config.toml
num_key_value_heads = 6
intermediate_size = 512
hidden_act = "geglu"
norm = "rmsnorm"
rope_theta = 2980.0
bias = "none"
tie_word_embeddings = true
optimizer = "adam_atan2"
learning_rate = 0.00164
beta2 = 0.95
batch_tokens = [16384, 32768, 65536]
train_tokens = 159000000
Each number is 128 + 32 x the weight over its row's rms, rounded and kept within 0 to 255. Layers, rows and columns count from 0. Numbers have three digits each. The size before them is the row's rms in percent of the matrix's.

# layer 7 MLP down (transposed), 512x192, rms 0.0966, rows 497-511, columns 0-63
094:137104120156119177155138098186158118095098121127132116113151103122167158136117212175125187158122125104102154103171067144151073153115096173116139156062095084103120088158140079095131139112067131
100:148121100134160160149155150141131165085177126216121115098120140126090141136144170130128141038144138099102127124166199108144172113106164172173146157121107111134087159146164179113205107136128129
108:152019130093130126113113159126136157144124082160129099140079119157129132143126132054102122158142082178128110114116110097086114081151135152169146166170136137130067124080108134128186152112117115
097:076149102130132156085156120064162105084124111136111127199151105145162162137108146150102148087108155131154114099199156093103136114150090147150136135120117121093081086154089127037127174123151121
103:063098184155093086123125173162069122121098118132111100140160094170173176171054148156162121095063132149153108168110116142087148113088096141152167124150155161104162142126102149140124139100154097
096:173096110139150133111129087133177133100127134127164100150166123122175103130066131133116118092138090131228187132093146101080130109082142105056128125154133145109130132142165075125060194102142148
113:191108100099113128135069090065144165057127135127086164075130122110100137140067137100120069113133194125156195126137132154094140130163155128174081148087154121123104120108075131120134142141063060
103:110114164097130143162117097106118138155082122097144190146177119134094176132109185059120136186112149146189119128100139137111133089093112133135151118144148199165196107115164149157133136080117104
099:104132143146067141131172128172129045135179141184134158120241123123171108130123152130089078143154140140121134130120144154128117126151087133191087122184119135142141085142182133150121114111157136
101:072159144153167147130116114092126197114157164120104092080121202112155157094086103172157204098139170061109123104129121202183122115136124080126141123090113094104117090150176119086106155153096118
091:106126154103138137121146169149118150127176070056125141163096066188116146157146152162151141210101103098115135133038129138140119113142127169130072090089130103128183078095150141131105106140126102
099:099133135184162174116169183110142163112112179118141152124086138144147141109143136160109162088127114142214089125124192087138167102151163086095089086142142093056144176159100129161166114094166096
108:139111062133118105160116178146169081155097111085119138102150165175181140181161120153173153123174087132163125068166147170073157144016073029127137125203093122129130128080196116078076153112132091
104:103101125115102141092100108156076209147102094130190141108079119120112049101106171118147156093104105138083091108147056137173089109150137194101090141190104122109086129144229102117141100145111094
099:172152122129104180135034159133163088155177087202085142033137123110116104141144101117173150127120145157113109092178131101146189133135108122144172172102117148119120112169150142142184142098076106
# layer 7 MLP gate, 512x192, rms 0.106, rows 498-511, columns 0-63
102:107107150094077098153132161111121092151121211118170075088134139115152084129159189131150176102085127131120104081083157132072112160108143125133148171148117146061119097009160148100137164176115094
103:173128104147118161104125127137161127136111143128166144186128080119114167117125139175087166160132077105148096145045140174079117103056138088130093097086164054147123168123121103060032165133068183
100:140157122120117104162064140086101150088116145191078120099138163103149117117101130092169145153108080124055100149095159157113126064143164168164179035162115140147144179114070078170101126150125163
106:114184132144187111184141130106133049152150147166116128176092170090136098115139181123146204121123118061089122108039124159098123119095113158127090115153101200102160124090150078129120096100124136
098:127106173152093188130189169100098169094096157149113113089037187134091143088117109115125084074057062111114098077115138103112151148077135115155168182136122108100159130088114209154078146127107150
118:146088084136113154090099083117125089081115099171101093175124130153139099086116109198209127158073154169122182145144169131124187085126188177103117146111116094147152090053127168098067135126128162
099:149148154118123124143159114121139108107149170136172111180128135125118211132183144154084080149169139131110092116080146146047088111105172053119093101190102144177104106114124106124098093135142117
100:073153113117116144167072159101130146155143121170135100112090099143107122059177134170151171108116104156099069111143103138129134107091146173157125160155133118171208126118056150132151074180129189
100:149083113148136150178116126120109132194110107145090116132108090107160159167134160104151176016135178130140166158128116114115118136095085074114137147161137166144169106073136120122080110107102131
095:184168187075109116047119136117149134069182097105100116121096155120110106099120161079129090150137129089148072137107185103144097135171189144141133105084096110143181111073149124126070113183121112
097:108142116157079086174089142184121139098132128089073093097151118083177100146165071137102139084144127119151121161141175095127179089121140092170086135119111153130175089118098144120147091122100175
104:155124123072080104115164155109095128160186121139128158103126170169128144156165167099157101090113128195137108092124129125148166108133139067159134125097086144108126157069129130147121139123089126
101:191174064112118113180194144135201132143129076100134062097166121115080177070154145105158099141107113180182086121113126157172153062128140132155108082127162141127153106089097113145113107181133129
100:137108118127135181104133149126144164159178167103183130084186084064147087116081102166118132144092119091080065090083133124125118155143175112087078088109100115177204086119176098139106122110071139
# layer 7 MLP up, 512x192, rms 0.103, rows 498-511, columns 0-63
102:108171100136115192181129176099176138152125130160115143197165140132164122109145117093158135066071051128075142142127129114106143096110122117141140090111098156153160121130073130132123090149146134
110:103124103113153120152158129167135147073089121148145164080132178164084133143135113127081131103113131136140210102132151106141136071165110151144108141124155130037103147136095072139079114113146108
102:097115172113172140088116137110142139144138166042127140089110089124134161123137126142091146143118142113218155099108170085128157136111148119104119162082175099142148132125158175114077121134128159
100:106108093147107120153132146129120080164098131160106068170128148108151145117132128160149159126129160135162151115149184143111079112117123137188177145121115117130180142150060124138124148061130187
095:115129078094197152125102108142160123151119126102147136110141109168137129167114168134155146140163168180167153113133133071179145107176093170089132095127145124187105132167171106146112139111165150
124:179088112103079164118077065072141108108083134177098101150121131177102151029146111153162093144127169125188150128132139148157180061130158133109152165116156098171127106065140192141098134145104095
102:078110107160151140106134111141106147091112114108158130154139133161075125144035148075113076124162096120148126093175127144121205144154126052071132126130181088126153160139124142131085133161118180
100:102110142229135144119116141112102088153134155147104107124125128148128130145168168102119082083147095132156121117085173147128088130077165194150055144154135128146134100142162212126095112124126109
098:114131149159081127104133098166160219124160092096131105152131133113163126124117170094145125088060170150087119076101156155149121093087105141114094045165188065086100143147158110135144162187105128
090:070096124165120161123144127131145135190145113112163117149147089066135074138136149167112152129165099115091204090132081070058134120146120170138102141165131143180119104174159093164152106150112113
101:118129179123085117109116133126112120113164132148108131153160136150162132166083113154167204130115134080180175181168142195132143152145112059110053091098092123113144156137114127122145136247129122
108:110118150118139138170150118133158170138151190117095138095105068090116177154108148080138117107096136097198088117104084078140106166108149182109129142133197144114122100115142081096102085112113104
103:182096068132111114118139141164139117155108154104143147184140097096142127158177177112103137113133140109203121135120096129127128068131119088142132105140154145170128129145099103082151148104107113
102:131151107116122128157136162154144144095135126155115090090170152158068163073128191117121101160147130183188174121094110096143101062170099106175084052113096075128080116160099088161126135133121126